From a checkpoint of a small transformer trained on Wikipedia.
Training: a variant of Adam for these matrices, 413M tokens, 18179 steps.
Each number is 200 + 20 x the weight over its row's rms, rounded and kept within 0 to 999. Layers, rows and columns count from 0. The size before them is the row's rms in percent of the matrix's.

# layer 12 MLP down (transposed), 1280x320, rms 0.0771, rows 43-86, columns 0-79
101,217,166,197,190,200,180,201,205,222,171,201,229,213,177,174,212,211,198,185,235,183,192,201,213,157,186,200,194,186,200,202,148,190,193,165,201,165,236,202,171,216,215,180,172,181,187,191,187,196,154,207,203,227,179,227,172,189,209,217,207,194,206,197,182,194,207,233,156,223,214,181,208,195,192,164,226,196,229,208,177
095,152,213,215,189,185,166,189,205,237,211,224,205,208,196,209,201,213,174,204,226,205,199,182,170,201,240,203,190,213,206,173,175,203,238,165,215,217,191,211,232,185,186,236,206,229,182,210,157,202,169,202,214,223,204,204,176,180,183,168,213,206,181,182,191,218,181,211,244,204,193,196,195,178,175,197,225,192,183,192,137
096,206,178,196,199,215,219,207,232,191,187,200,206,199,204,165,234,211,189,223,220,236,196,218,176,176,179,194,178,190,242,201,207,220,197,204,225,208,218,223,242,202,189,163,196,199,207,183,195,197,182,189,232,171,195,182,232,199,209,199,208,195,174,195,179,179,200,191,155,182,140,200,210,224,183,208,217,169,205,196,170
096,204,195,204,189,187,208,215,214,187,201,196,187,194,214,219,198,201,209,198,206,159,214,175,185,192,187,169,192,209,152,213,169,213,222,204,214,210,218,178,184,239,210,213,183,194,199,187,217,205,202,220,195,180,188,224,192,217,215,199,153,205,213,213,216,175,221,224,199,216,175,170,197,170,208,188,173,201,215,232,229
104,198,199,210,186,182,206,212,195,206,165,182,219,189,211,202,197,203,186,166,233,217,183,196,196,199,161,188,204,185,232,199,182,163,208,238,222,203,195,188,196,137,185,181,194,178,206,208,231,166,170,203,220,178,174,196,205,162,140,215,203,227,205,205,169,184,185,199,175,201,190,204,195,153,170,208,226,202,198,175,231
023,188,203,231,204,164,201,149,202,196,177,159,189,193,217,176,183,208,208,196,163,201,193,211,229,208,226,218,184,214,208,215,204,225,238,212,204,243,240,213,179,227,196,201,192,194,187,206,203,198,231,199,163,207,200,220,233,166,217,193,188,211,216,185,238,212,227,208,169,209,195,225,212,215,225,178,202,195,212,176,194
095,206,239,218,208,186,180,233,198,206,186,243,188,188,226,191,215,178,213,197,177,220,212,198,182,196,183,208,160,217,198,199,194,212,198,237,217,184,236,183,212,192,214,193,206,214,175,184,203,175,215,210,220,206,189,243,167,184,163,174,225,174,198,174,189,177,201,174,205,224,228,201,204,178,183,207,188,207,202,216,179
103,202,171,193,209,224,215,209,194,229,195,166,198,174,182,217,221,206,207,221,198,197,201,199,217,206,176,207,175,181,254,204,186,158,171,179,207,208,176,225,191,187,184,194,206,184,204,214,204,182,206,161,176,230,175,199,239,200,184,208,198,209,198,176,185,212,178,209,183,194,163,189,204,186,216,200,186,181,242,173,208
100,195,216,217,217,210,156,217,193,233,215,211,219,201,187,217,224,195,195,222,176,238,222,196,185,171,177,187,205,213,226,221,200,160,205,203,178,214,195,228,176,195,200,208,237,188,189,177,222,222,175,167,189,170,185,205,169,171,222,190,200,211,215,228,160,197,164,209,166,205,177,205,219,181,190,214,191,202,216,195,176
101,190,194,169,216,220,241,207,195,165,188,218,214,225,201,181,201,205,211,200,207,254,218,201,229,200,180,217,207,214,195,208,192,177,232,203,211,158,193,215,175,247,183,192,175,187,215,194,208,188,227,195,189,199,214,200,186,196,181,226,190,157,202,197,201,192,199,163,196,200,220,201,186,193,209,203,198,228,170,207,230
106,199,205,200,169,199,207,250,235,208,174,196,165,181,212,169,204,184,228,168,163,203,208,231,179,205,226,193,207,227,238,216,212,215,201,203,212,185,208,187,170,226,174,207,234,172,196,212,192,214,188,195,180,195,218,209,199,223,164,237,222,204,220,209,201,175,179,215,206,188,179,219,162,213,161,184,224,192,231,165,266
105,203,188,194,227,183,185,230,203,184,247,186,230,194,169,184,216,212,212,222,197,208,207,182,194,191,178,198,216,266,212,198,163,217,172,168,217,208,220,244,194,199,180,189,190,144,191,194,227,211,225,162,203,168,183,226,155,209,189,194,221,200,218,191,197,248,219,207,203,178,197,171,217,204,184,220,166,195,195,200,219
101,208,225,182,188,158,208,224,178,204,208,202,164,198,225,194,173,219,195,234,186,194,205,251,196,205,217,190,193,179,199,196,190,189,228,198,201,160,173,190,222,160,230,210,205,227,180,193,192,235,211,180,159,193,190,191,178,202,207,194,228,209,191,214,199,212,205,190,193,213,216,215,223,194,207,193,203,182,239,214,197
099,206,208,236,205,201,191,202,188,222,180,207,218,213,207,206,192,182,205,185,155,202,203,218,194,204,218,214,206,229,198,222,221,216,165,185,200,214,182,235,184,189,205,225,182,204,172,195,202,206,185,199,187,224,204,186,208,199,220,212,224,234,205,194,184,161,214,196,191,197,202,213,183,194,239,209,166,206,221,199,125
024,177,239,228,207,175,236,135,211,211,253,203,196,179,221,196,169,161,194,201,195,190,170,177,220,221,225,197,198,204,235,211,198,183,197,208,196,226,185,210,189,188,183,218,231,183,206,187,215,220,190,213,235,195,195,216,204,172,206,181,171,184,214,234,148,175,163,196,198,200,166,201,237,210,215,212,177,195,203,186,219
097,221,181,163,198,214,221,221,238,206,220,202,188,180,228,180,211,202,195,203,176,196,237,185,184,184,175,190,208,218,223,180,219,186,221,192,199,208,216,176,178,203,185,192,168,209,176,197,168,227,214,207,195,167,204,228,197,194,218,211,190,203,215,178,182,179,184,185,192,228,196,230,185,185,170,204,223,198,187,207,117
100,212,213,173,183,203,181,210,208,189,185,217,179,218,191,188,196,214,213,202,178,224,210,234,187,203,176,201,210,184,151,166,232,205,197,184,204,190,195,218,228,189,211,179,177,214,183,228,195,218,207,164,188,199,194,215,224,216,203,185,205,227,183,217,235,198,192,152,227,229,220,183,216,192,165,175,177,219,221,197,189
099,208,197,217,201,244,225,199,196,203,198,176,218,242,150,204,212,198,208,166,192,194,187,217,187,231,204,204,202,193,234,214,181,196,209,178,165,203,201,169,194,197,151,196,152,211,210,205,219,230,206,211,177,232,207,201,221,194,169,195,192,202,232,201,207,195,227,174,186,198,199,229,189,187,199,191,173,197,203,206,223
100,187,194,200,152,217,204,229,227,204,176,194,203,199,214,198,200,210,230,201,187,192,223,214,221,216,213,197,189,193,209,189,218,202,157,257,198,220,197,168,195,214,183,197,164,211,206,198,162,169,199,234,219,193,207,203,200,181,213,216,182,195,180,210,236,203,204,194,186,198,211,209,203,205,154,172,184,186,208,189,218
104,201,194,197,227,198,202,204,172,188,179,193,222,213,209,223,204,197,212,221,190,160,191,194,189,192,184,190,173,172,219,236,173,201,177,230,185,239,196,196,225,193,176,168,215,209,179,219,231,204,171,201,209,204,183,187,225,200,201,193,213,188,217,183,185,199,187,199,189,210,217,220,183,211,159,173,229,197,252,207,183
108,206,187,204,204,211,184,179,211,195,205,195,201,208,191,195,208,170,242,159,231,202,203,202,216,187,221,195,174,161,150,202,219,225,220,208,184,222,211,167,215,209,236,205,204,192,183,181,170,200,192,184,185,204,226,174,201,212,172,185,184,195,238,191,186,232,170,198,222,205,176,184,200,219,205,174,171,175,208,186,212
094,195,224,181,164,181,203,220,173,185,155,231,187,180,221,193,147,173,206,208,205,194,185,171,217,200,182,214,190,246,196,229,215,201,203,190,201,173,184,201,196,200,201,214,194,215,168,167,183,169,229,230,187,186,207,191,207,210,188,220,226,171,186,156,194,190,201,205,189,216,195,182,172,204,173,194,233,208,211,185,241
108,175,204,174,223,199,194,228,193,191,207,191,213,225,189,175,202,208,232,147,202,190,186,203,205,143,246,213,168,210,196,238,187,218,186,176,207,204,196,218,201,171,194,190,164,203,207,192,195,267,188,192,180,210,216,199,197,220,217,178,171,203,246,179,206,221,231,214,214,199,207,187,176,232,219,210,209,219,213,173,203
115,202,187,219,208,208,220,190,209,220,184,188,194,186,206,209,205,188,203,200,193,174,208,185,223,209,221,194,213,208,207,225,195,222,203,198,180,189,178,222,235,238,215,236,232,220,188,188,197,216,217,204,186,217,187,210,199,217,224,234,204,184,228,189,198,195,163,179,203,208,188,202,227,175,199,198,222,216,166,191,188
107,191,194,219,189,197,209,196,212,193,172,174,194,201,187,202,212,249,185,198,213,195,225,218,197,210,175,201,203,205,192,225,175,229,217,205,174,232,169,209,207,228,200,182,174,235,224,233,205,195,211,232,210,157,167,183,190,183,191,204,185,175,249,163,203,224,215,208,222,216,156,236,225,183,191,219,212,169,168,211,171
099,177,180,211,177,224,222,198,209,186,216,183,173,215,192,178,199,223,182,183,209,163,188,201,204,235,199,215,157,216,172,180,222,217,141,199,218,210,193,211,194,184,210,213,184,180,189,227,223,223,234,158,248,211,204,174,205,218,212,198,189,174,188,220,193,222,202,223,225,156,177,201,176,188,189,203,206,184,200,203,144
095,131,198,241,241,192,213,225,178,181,217,198,193,206,198,159,160,208,216,199,220,192,227,190,189,205,166,215,197,164,225,207,216,154,233,239,182,216,220,223,186,173,207,232,237,181,210,229,219,195,165,235,209,207,192,173,220,177,174,231,198,221,196,174,180,184,203,195,210,206,212,255,199,207,197,183,207,202,211,206,166
103,215,243,198,213,201,210,162,246,195,228,202,184,190,187,204,204,188,178,198,196,220,196,207,184,207,233,215,211,171,203,196,190,216,199,220,158,182,244,217,178,196,194,192,217,173,182,208,173,225,200,215,200,215,243,227,202,197,152,206,200,164,231,209,166,184,196,220,231,214,175,210,234,190,224,194,215,218,178,177,200
094,236,185,209,228,263,208,185,225,192,223,187,171,265,179,152,225,199,211,186,205,214,199,218,227,239,206,231,226,199,230,224,190,193,191,197,205,200,219,196,156,200,212,188,195,197,189,159,193,183,223,204,199,229,208,213,192,214,205,214,206,210,213,191,192,192,190,243,215,219,192,208,171,228,213,232,206,218,205,203,203
094,218,212,187,183,212,185,201,203,190,207,187,194,254,204,188,208,186,226,213,161,213,235,192,186,182,169,201,186,155,215,189,211,201,196,198,190,172,184,220,219,195,183,222,218,185,196,188,217,196,212,214,217,248,224,216,216,195,169,209,173,196,224,193,178,231,174,203,199,207,222,207,217,223,192,205,174,198,240,189,164
095,206,207,182,212,205,202,206,183,190,211,199,193,207,199,188,200,183,198,142,234,181,210,196,220,238,207,218,223,184,229,216,212,203,212,218,209,212,177,189,233,232,185,202,183,192,207,191,219,173,212,182,217,164,189,199,188,222,218,191,168,172,206,210,155,193,188,176,228,207,185,185,209,191,224,188,218,199,215,225,179
096,193,200,215,216,190,202,223,200,207,171,226,192,178,216,191,191,200,147,203,199,180,231,200,197,179,198,238,212,198,173,135,230,209,216,205,200,199,163,224,217,198,189,178,236,197,216,189,209,161,174,190,215,201,180,220,173,196,199,221,209,208,211,228,157,181,196,170,210,197,209,170,173,222,208,190,216,198,183,249,163
109,201,206,218,233,214,187,187,169,236,172,191,207,208,181,236,167,185,213,206,183,199,233,175,194,215,173,203,205,183,221,165,203,213,172,220,210,180,183,225,187,196,212,226,195,209,166,208,191,216,181,193,173,218,197,231,228,194,207,195,213,225,182,208,212,187,179,226,191,203,169,194,184,208,233,237,225,231,199,185,182
104,197,176,213,216,224,212,209,170,231,224,204,214,224,190,207,198,201,184,203,191,207,203,199,224,239,237,206,198,219,222,250,202,211,211,222,234,219,222,223,193,260,210,226,194,219,171,158,239,203,211,204,157,223,203,188,240,172,184,214,175,194,160,188,197,208,197,207,223,194,199,183,195,207,217,214,168,184,186,187,218
100,225,191,221,161,251,214,197,254,188,188,160,218,226,149,151,199,231,200,177,193,247,220,198,185,241,175,230,187,182,208,204,209,212,198,209,199,206,173,214,198,220,204,217,189,212,204,208,175,210,232,180,227,191,194,197,197,183,204,225,212,168,180,213,238,211,202,193,220,198,200,213,181,242,213,210,172,208,189,203,184
087,211,178,216,169,255,219,226,205,183,170,197,196,195,179,140,215,185,190,204,210,214,215,204,181,197,177,211,216,212,214,217,207,194,220,200,182,229,200,184,189,232,208,179,166,214,202,220,218,190,200,217,188,196,193,206,185,170,193,184,247,160,182,213,194,173,198,178,171,172,171,228,194,254,199,202,203,219,196,194,181
095,222,195,207,213,168,218,229,208,202,176,167,189,234,222,207,192,205,222,245,230,208,184,183,190,183,156,197,235,203,198,212,222,199,190,216,199,179,198,226,222,213,221,209,225,194,201,196,220,222,152,208,217,218,197,210,236,182,203,210,200,188,202,199,204,224,216,212,202,214,192,184,179,196,180,227,185,197,211,175,151
101,217,162,198,218,211,190,213,193,216,207,220,189,196,180,179,211,221,209,168,244,226,183,208,154,184,179,226,169,190,182,208,176,191,208,203,196,192,194,229,172,194,194,214,175,203,179,179,178,188,192,180,209,174,184,217,225,216,220,204,198,207,194,174,153,203,200,184,234,164,187,141,186,212,205,197,208,205,225,202,132
100,198,200,205,194,208,195,183,170,179,208,156,191,208,179,170,198,203,208,214,189,207,196,238,178,189,192,199,189,209,200,225,183,198,207,224,200,211,176,222,245,203,219,197,168,229,181,153,165,245,196,208,208,177,211,213,237,158,198,209,196,177,211,162,197,207,220,201,193,202,197,216,205,199,181,217,173,215,197,193,138
093,238,225,162,195,175,219,184,212,172,190,212,182,225,230,206,158,199,209,195,218,201,194,156,224,183,212,212,253,168,217,185,203,208,183,187,203,203,159,197,229,181,221,195,204,234,194,191,203,171,181,228,177,211,178,252,195,188,188,203,184,221,190,201,204,199,186,183,221,200,200,222,163,194,220,196,169,165,206,206,204
093,211,184,192,182,200,207,206,200,174,192,176,198,186,203,206,175,210,201,183,217,205,217,175,200,178,198,183,187,219,196,177,180,221,212,203,200,166,180,244,193,211,201,217,191,219,170,226,192,216,174,192,198,170,218,196,183,207,227,193,166,201,202,218,206,217,168,224,191,216,199,191,193,177,215,209,182,192,204,247,190
101,224,200,223,203,227,209,174,225,196,195,179,212,230,182,190,207,196,215,222,194,213,211,190,175,217,190,247,179,194,199,201,217,214,190,256,200,197,164,198,196,203,190,225,212,201,182,211,203,187,235,237,220,159,188,198,246,173,208,168,214,187,214,213,212,217,206,199,198,199,211,214,194,176,224,211,177,203,196,201,210
090,244,196,177,184,216,176,233,201,197,174,242,134,167,191,178,182,176,210,207,194,163,192,182,208,217,229,181,225,192,196,213,219,203,190,195,199,202,190,197,208,190,174,208,181,197,195,216,222,218,182,180,195,221,175,165,192,206,169,156,195,208,192,191,204,214,201,214,191,158,223,199,176,214,213,202,197,203,181,184,212
115,166,215,195,210,215,233,198,210,184,192,219,198,171,221,205,163,172,211,227,176,201,213,204,206,208,211,206,210,206,204,206,194,203,186,201,158,194,188,200,214,222,195,226,225,234,206,197,230,207,162,226,204,208,164,222,214,191,220,173,213,176,223,225,208,195,247,205,207,176,233,172,215,206,201,197,163,193,214,159,233
# layer 12 MLP up, 1280x320, rms 0.0824, rows 44-87, columns 0-79
091,211,185,216,151,210,204,186,200,185,227,194,194,224,186,200,209,205,243,161,203,196,194,176,185,207,217,185,185,180,190,235,172,199,222,189,194,215,256,194,195,203,164,225,180,210,198,201,184,194,229,190,178,196,195,165,209,193,198,181,194,204,183,226,193,178,201,182,202,196,197,199,211,204,163,244,218,200,253,197,200
095,193,199,184,203,174,169,202,217,196,197,208,201,202,179,230,190,182,192,219,229,225,201,191,208,187,213,202,210,204,192,152,218,173,210,198,257,170,231,229,212,192,175,192,172,264,217,223,190,155,202,210,227,169,194,184,167,199,196,173,169,231,203,212,200,216,201,206,206,190,152,199,184,203,211,182,189,226,189,237,206
092,166,159,199,208,204,184,204,163,201,207,219,220,211,190,212,216,201,178,223,230,219,192,262,174,203,206,215,214,170,180,180,226,199,184,198,198,166,199,212,233,199,212,145,236,161,183,206,176,207,195,197,220,210,225,174,207,202,191,211,231,272,178,207,224,198,199,183,204,187,216,227,207,206,181,201,216,213,191,201,208
106,216,186,190,222,208,200,199,223,203,175,211,193,216,206,200,219,206,176,181,220,206,174,185,165,191,225,186,193,199,204,229,179,210,197,193,260,195,215,232,195,198,172,199,201,165,220,191,210,231,234,225,206,186,194,208,203,236,188,206,207,238,190,207,187,153,224,179,213,239,204,224,197,191,204,197,205,211,225,205,212
034,181,178,204,190,174,150,246,215,212,160,202,237,185,164,226,200,187,210,213,220,161,180,213,201,199,190,178,203,193,178,210,197,220,212,159,213,206,236,233,205,208,190,201,216,218,221,222,198,202,213,229,229,176,201,169,206,217,244,210,217,215,186,205,200,190,194,180,191,176,200,176,166,181,208,175,217,211,208,221,245
095,245,173,223,204,186,186,194,222,206,195,177,206,214,182,211,191,167,186,195,213,172,202,211,215,212,183,196,181,226,186,175,198,199,230,195,234,219,219,205,207,193,179,184,191,179,194,195,158,204,205,197,226,203,184,217,184,195,210,207,177,220,162,214,202,233,206,212,196,214,218,199,200,169,209,202,196,216,185,227,198
105,211,197,207,225,187,191,224,195,177,157,227,198,187,197,222,189,185,187,199,214,209,211,236,205,167,198,195,200,215,192,189,229,186,190,189,212,196,221,180,218,204,216,211,194,180,232,233,196,177,197,206,199,224,213,171,181,196,196,204,241,205,193,202,241,222,226,180,176,212,219,161,177,206,185,193,218,198,208,216,221
099,252,199,186,199,242,204,184,222,200,168,239,171,170,207,211,212,180,217,214,206,200,179,211,206,226,211,202,213,197,196,213,235,207,174,173,224,207,206,230,218,199,229,197,236,195,210,204,170,194,184,198,167,229,196,198,190,201,210,218,235,181,177,178,214,186,215,223,213,179,235,180,178,214,207,172,197,197,206,213,216
098,232,198,195,181,179,195,204,208,190,154,188,172,217,211,177,196,189,205,204,208,177,202,197,178,241,252,202,185,167,156,217,203,225,235,202,212,206,243,179,224,228,218,229,202,178,204,214,191,203,200,217,195,203,202,204,209,194,217,204,182,218,216,221,186,191,223,152,190,202,251,210,200,190,194,199,209,212,202,173,229
107,184,204,193,204,203,211,206,212,188,195,179,203,179,201,206,215,171,181,207,206,175,183,209,207,213,203,188,233,188,198,169,205,223,181,177,246,203,221,223,239,182,185,163,178,197,196,206,218,155,216,216,184,202,202,203,226,212,216,230,213,166,222,235,232,189,217,187,200,190,202,198,221,218,172,208,205,195,219,180,224
111,180,173,196,197,208,177,219,174,183,216,176,208,183,184,201,179,185,209,182,189,210,231,208,220,149,238,200,191,189,223,175,206,223,176,206,212,210,192,205,205,215,179,178,193,205,163,193,191,250,209,181,251,161,199,215,197,223,215,198,230,220,169,180,244,190,197,199,201,150,204,154,217,204,180,199,189,216,194,251,217
101,227,201,209,209,209,197,197,169,168,182,224,161,215,188,219,197,204,192,176,168,190,200,199,215,200,183,186,219,185,212,221,204,179,179,213,171,175,197,189,235,181,186,202,164,189,206,221,185,171,240,222,248,200,175,230,200,239,210,233,196,196,233,219,207,181,188,213,202,162,224,211,183,219,161,179,223,214,217,194,208
102,199,210,202,199,212,191,224,186,216,205,188,164,165,196,207,199,181,227,188,187,169,228,195,200,197,212,182,177,218,206,168,228,222,179,188,184,231,214,175,216,246,182,186,161,218,228,244,246,188,229,188,200,204,204,172,194,216,219,186,192,227,202,209,191,165,213,214,177,152,223,186,186,163,206,168,180,192,196,196,202
033,228,186,210,221,219,149,234,190,191,166,223,178,187,190,226,235,152,217,214,180,181,213,212,186,222,203,199,217,200,192,192,181,205,232,181,222,214,193,219,211,205,181,192,175,208,189,207,208,205,257,231,227,185,201,191,210,222,215,166,211,223,197,192,226,190,199,184,200,192,197,173,193,178,206,199,196,193,209,207,251
099,243,194,192,206,218,182,220,207,216,183,227,211,175,199,208,217,182,156,225,213,212,186,179,182,194,194,187,174,228,199,193,167,197,212,190,197,198,207,212,168,218,186,179,181,230,217,229,191,157,212,219,203,175,192,215,175,203,220,166,200,225,225,179,196,189,230,190,209,232,217,200,188,189,210,193,204,191,224,202,196
098,216,203,200,221,234,202,189,221,213,187,194,228,219,205,198,237,193,189,173,185,206,203,258,190,185,193,198,174,198,188,207,173,217,226,189,147,184,220,206,193,207,224,222,182,191,209,215,216,197,250,217,187,199,233,161,225,218,222,193,197,239,205,210,204,204,169,199,186,213,192,164,190,202,206,189,202,217,206,202,206
096,196,148,230,222,202,196,219,184,230,181,216,213,221,165,191,191,189,174,168,210,236,234,215,182,203,234,196,225,192,172,175,212,224,199,162,218,227,199,200,172,205,208,199,205,199,218,252,196,223,200,223,218,160,189,217,208,205,196,177,209,226,174,174,228,180,179,187,191,196,168,182,195,183,197,222,189,204,200,208,216
101,191,200,212,170,210,198,194,211,184,194,218,197,201,186,185,192,196,227,192,242,188,200,181,198,215,216,174,181,211,198,197,226,250,231,178,209,207,199,224,211,155,218,208,184,206,189,193,224,180,223,197,186,196,210,198,182,185,198,216,179,183,216,216,205,192,218,188,191,218,164,201,195,191,186,196,207,229,241,216,228
113,209,182,197,190,213,170,189,212,169,194,197,201,195,178,204,221,219,230,209,162,203,200,227,196,179,205,193,179,193,178,184,223,204,207,208,222,219,245,173,199,204,216,204,215,173,160,207,185,215,200,239,188,192,175,186,200,209,196,198,233,255,213,218,225,182,206,172,195,190,207,188,196,205,217,222,187,238,196,240,204
101,214,202,179,245,221,191,184,186,188,195,200,192,213,198,209,184,146,226,166,178,204,182,237,186,156,218,199,199,212,161,175,186,249,216,187,192,229,201,174,215,225,210,223,183,235,213,189,199,178,191,181,192,209,194,194,186,245,215,184,191,191,179,207,207,190,187,200,210,210,179,186,191,225,176,191,185,227,173,220,228
091,205,200,171,231,215,187,197,215,188,191,213,179,190,189,199,275,190,213,169,219,196,195,162,189,206,209,195,193,210,205,213,179,228,203,164,244,198,195,224,209,186,211,186,206,200,225,194,214,243,202,222,205,202,170,180,188,196,197,177,235,183,210,213,202,158,214,188,211,181,213,162,205,187,209,169,190,210,184,205,224
111,213,195,188,203,215,187,206,196,199,179,207,199,232,197,187,201,210,192,195,215,178,210,187,202,184,202,153,227,199,212,162,212,201,226,192,218,177,218,192,188,181,171,199,170,180,170,202,190,231,176,207,204,167,185,195,210,190,195,174,209,216,174,212,225,192,211,210,188,173,190,190,183,224,199,218,217,190,210,202,202
108,189,188,190,175,202,194,208,176,229,184,201,225,194,199,205,188,175,174,174,238,228,187,223,183,209,204,182,209,216,173,188,196,210,188,223,197,192,189,202,224,172,181,221,226,215,202,187,148,214,201,236,199,238,181,199,190,214,215,201,194,208,182,171,189,181,190,195,197,197,185,235,180,161,184,199,210,261,196,179,214
108,233,208,195,197,187,200,214,209,232,183,184,161,179,205,201,207,218,258,179,213,190,175,208,247,188,176,193,191,179,145,203,172,269,189,185,200,160,182,173,223,200,208,164,179,223,197,227,180,242,188,221,208,230,198,193,204,199,214,204,191,257,207,182,225,207,201,168,201,171,209,200,198,173,200,214,213,187,167,227,220
100,204,190,229,200,225,198,180,186,203,198,230,191,192,200,196,194,219,216,197,224,175,183,191,192,227,184,216,166,192,208,210,195,184,225,222,187,190,203,179,170,198,224,204,228,193,199,198,211,232,178,198,185,205,220,204,171,187,202,199,187,218,161,180,205,161,203,172,190,183,223,194,185,222,176,199,200,225,201,197,214
094,237,213,234,226,175,182,189,240,184,196,204,219,177,196,234,182,157,234,213,195,206,210,182,194,191,208,172,196,219,200,228,197,217,201,174,194,237,234,173,221,212,237,219,182,195,184,179,204,186,220,227,227,177,179,204,224,218,198,205,197,210,213,200,213,224,210,216,203,163,195,159,174,218,177,181,211,229,204,184,217
099,224,207,194,212,199,183,187,208,209,201,153,187,191,191,208,201,198,189,199,210,178,184,218,190,201,212,193,197,222,184,192,193,200,197,209,212,237,211,165,176,223,172,205,223,208,234,194,201,169,241,189,194,212,206,227,195,223,199,188,198,248,184,205,202,237,228,181,227,193,195,177,231,184,234,176,201,191,224,208,219
099,220,206,200,188,216,192,203,207,192,202,184,214,228,168,197,250,203,173,200,205,207,205,198,171,241,205,199,213,190,197,190,243,228,199,208,176,221,196,204,179,221,175,204,170,212,175,217,207,213,195,187,199,204,211,174,223,219,235,178,200,214,167,190,178,201,199,183,223,206,193,194,221,200,165,169,206,221,200,187,206
094,180,182,190,201,209,196,249,191,203,172,218,220,229,207,209,208,194,216,167,211,199,224,201,199,237,224,176,196,214,199,199,219,189,217,178,198,173,185,198,205,203,203,219,208,184,183,203,184,180,178,228,209,194,222,198,205,269,192,186,190,204,207,221,192,176,199,202,188,145,211,207,204,199,173,209,178,214,211,200,198
094,213,187,204,215,248,200,196,183,161,183,204,203,196,204,191,198,209,207,190,218,192,206,228,198,222,259,213,209,196,199,220,215,181,197,175,206,207,204,185,184,183,193,156,190,219,239,230,198,235,197,214,198,210,184,174,214,201,196,230,239,223,205,212,208,166,180,204,187,213,194,218,205,227,200,205,216,223,217,226,213
096,212,189,213,201,227,188,193,214,208,234,215,188,227,168,187,216,214,208,169,180,185,193,224,183,199,207,198,213,190,196,196,192,244,192,201,220,179,194,199,179,196,202,218,219,198,232,186,230,208,204,187,204,226,191,191,179,235,202,183,243,201,220,166,182,234,197,210,194,207,172,175,183,152,199,199,193,248,203,195,207
114,220,173,203,198,229,204,228,169,212,186,222,214,219,181,216,210,189,184,195,218,184,183,190,193,207,187,198,204,207,204,176,210,202,188,201,235,179,187,245,209,192,156,210,217,219,233,227,194,183,205,208,225,182,201,214,209,197,216,191,186,229,200,174,208,195,204,174,213,153,191,208,172,232,203,195,208,212,193,200,214
103,173,136,219,226,240,188,205,180,237,227,169,197,218,153,183,175,211,204,201,199,251,199,207,196,195,234,188,200,178,196,178,205,214,216,210,186,197,203,186,175,196,181,185,155,183,197,195,196,224,230,189,192,187,206,197,187,203,204,179,199,201,211,217,218,180,218,196,186,184,169,214,199,217,198,187,198,183,162,199,214
104,199,186,213,192,208,208,190,204,213,172,198,159,194,159,213,208,199,197,242,213,208,192,185,181,191,160,202,204,171,212,196,204,217,163,197,202,205,181,174,204,218,190,212,184,236,209,208,203,169,192,221,252,188,210,174,195,213,224,191,238,233,192,191,205,178,181,195,180,177,215,211,182,206,171,189,220,219,209,220,217
087,181,208,186,230,169,164,195,222,219,237,196,233,214,206,257,190,208,222,222,161,191,232,196,235,177,175,179,222,205,208,195,215,222,213,154,203,194,199,188,206,191,202,147,236,207,185,179,218,210,212,182,202,175,173,217,216,232,195,217,222,252,191,232,212,183,186,234,186,175,209,190,233,176,204,200,202,171,233,204,197
098,229,184,175,205,201,199,220,177,215,194,222,213,217,204,191,209,188,234,197,223,173,204,149,191,218,221,176,213,196,210,206,218,213,221,189,203,194,171,222,229,200,178,202,195,215,183,183,204,260,197,224,211,205,220,184,197,184,210,215,189,247,194,193,194,209,196,194,173,223,194,158,195,165,207,199,202,218,211,231,199
104,241,202,191,204,191,178,222,193,189,158,188,197,180,189,220,191,178,225,168,214,206,195,221,187,194,175,195,162,224,187,200,192,194,203,174,223,206,184,190,228,219,178,207,170,186,221,216,175,171,192,216,207,190,190,183,203,234,211,217,189,237,232,186,194,212,215,221,223,172,190,167,164,224,197,218,215,213,193,195,207
097,231,210,194,190,169,169,185,174,199,182,190,184,185,193,212,181,217,218,188,229,206,192,233,218,148,185,179,220,180,168,179,183,241,185,199,189,215,234,209,217,185,226,192,219,241,207,201,203,202,216,196,189,226,207,188,206,220,203,201,218,252,196,182,189,176,231,189,182,214,222,184,186,213,209,173,183,202,176,234,205
093,186,172,214,236,196,167,208,215,236,194,181,236,233,153,262,193,200,206,192,211,199,217,231,198,187,195,195,194,205,214,214,203,221,215,205,207,227,250,224,235,239,211,213,210,231,207,218,194,207,221,216,211,187,171,212,188,211,224,200,192,219,183,185,179,215,216,186,197,212,220,207,187,164,173,195,182,199,207,198,189
089,213,211,205,229,216,213,187,203,192,193,194,219,222,176,200,201,222,194,204,204,200,197,175,233,186,198,216,201,164,199,224,232,193,179,160,231,218,224,181,202,197,177,197,229,175,226,228,205,190,199,179,184,190,197,161,184,187,203,206,225,207,211,198,232,214,237,190,186,197,184,213,202,201,168,175,233,175,222,185,202
108,209,200,218,194,224,224,198,191,208,186,206,189,219,151,231,219,221,205,199,226,208,204,195,188,217,179,186,205,204,212,188,209,203,225,195,228,204,194,211,155,208,187,215,185,204,189,206,225,200,229,202,231,189,164,187,196,215,211,156,222,246,198,196,194,174,182,218,199,162,219,231,203,183,171,199,231,235,190,176,220
089,249,192,161,205,198,199,242,210,221,204,234,205,208,179,207,256,202,183,180,242,235,195,213,132,197,176,217,178,228,174,183,187,194,191,189,195,217,177,195,218,226,192,167,236,210,218,209,191,174,205,206,238,187,201,143,181,194,186,180,191,182,177,224,192,175,199,180,194,171,223,227,177,188,180,173,191,159,208,206,213
099,177,187,186,219,235,219,207,205,211,189,237,188,196,202,206,182,177,189,197,189,200,195,197,226,212,191,194,243,211,211,189,186,216,188,229,180,206,209,183,194,199,188,217,188,225,185,220,215,148,198,193,197,198,208,194,198,186,229,174,218,217,172,195,243,185,189,186,190,172,213,201,219,204,226,169,196,154,238,193,212
102,190,167,220,180,214,195,215,221,181,194,227,230,204,176,196,203,186,193,209,185,217,183,216,216,210,165,201,199,179,217,201,198,189,198,221,163,202,198,185,144,192,192,201,185,229,158,207,212,205,190,237,195,170,222,163,179,189,223,171,200,218,149,198,179,205,194,190,184,226,174,191,204,196,159,212,205,229,182,193,209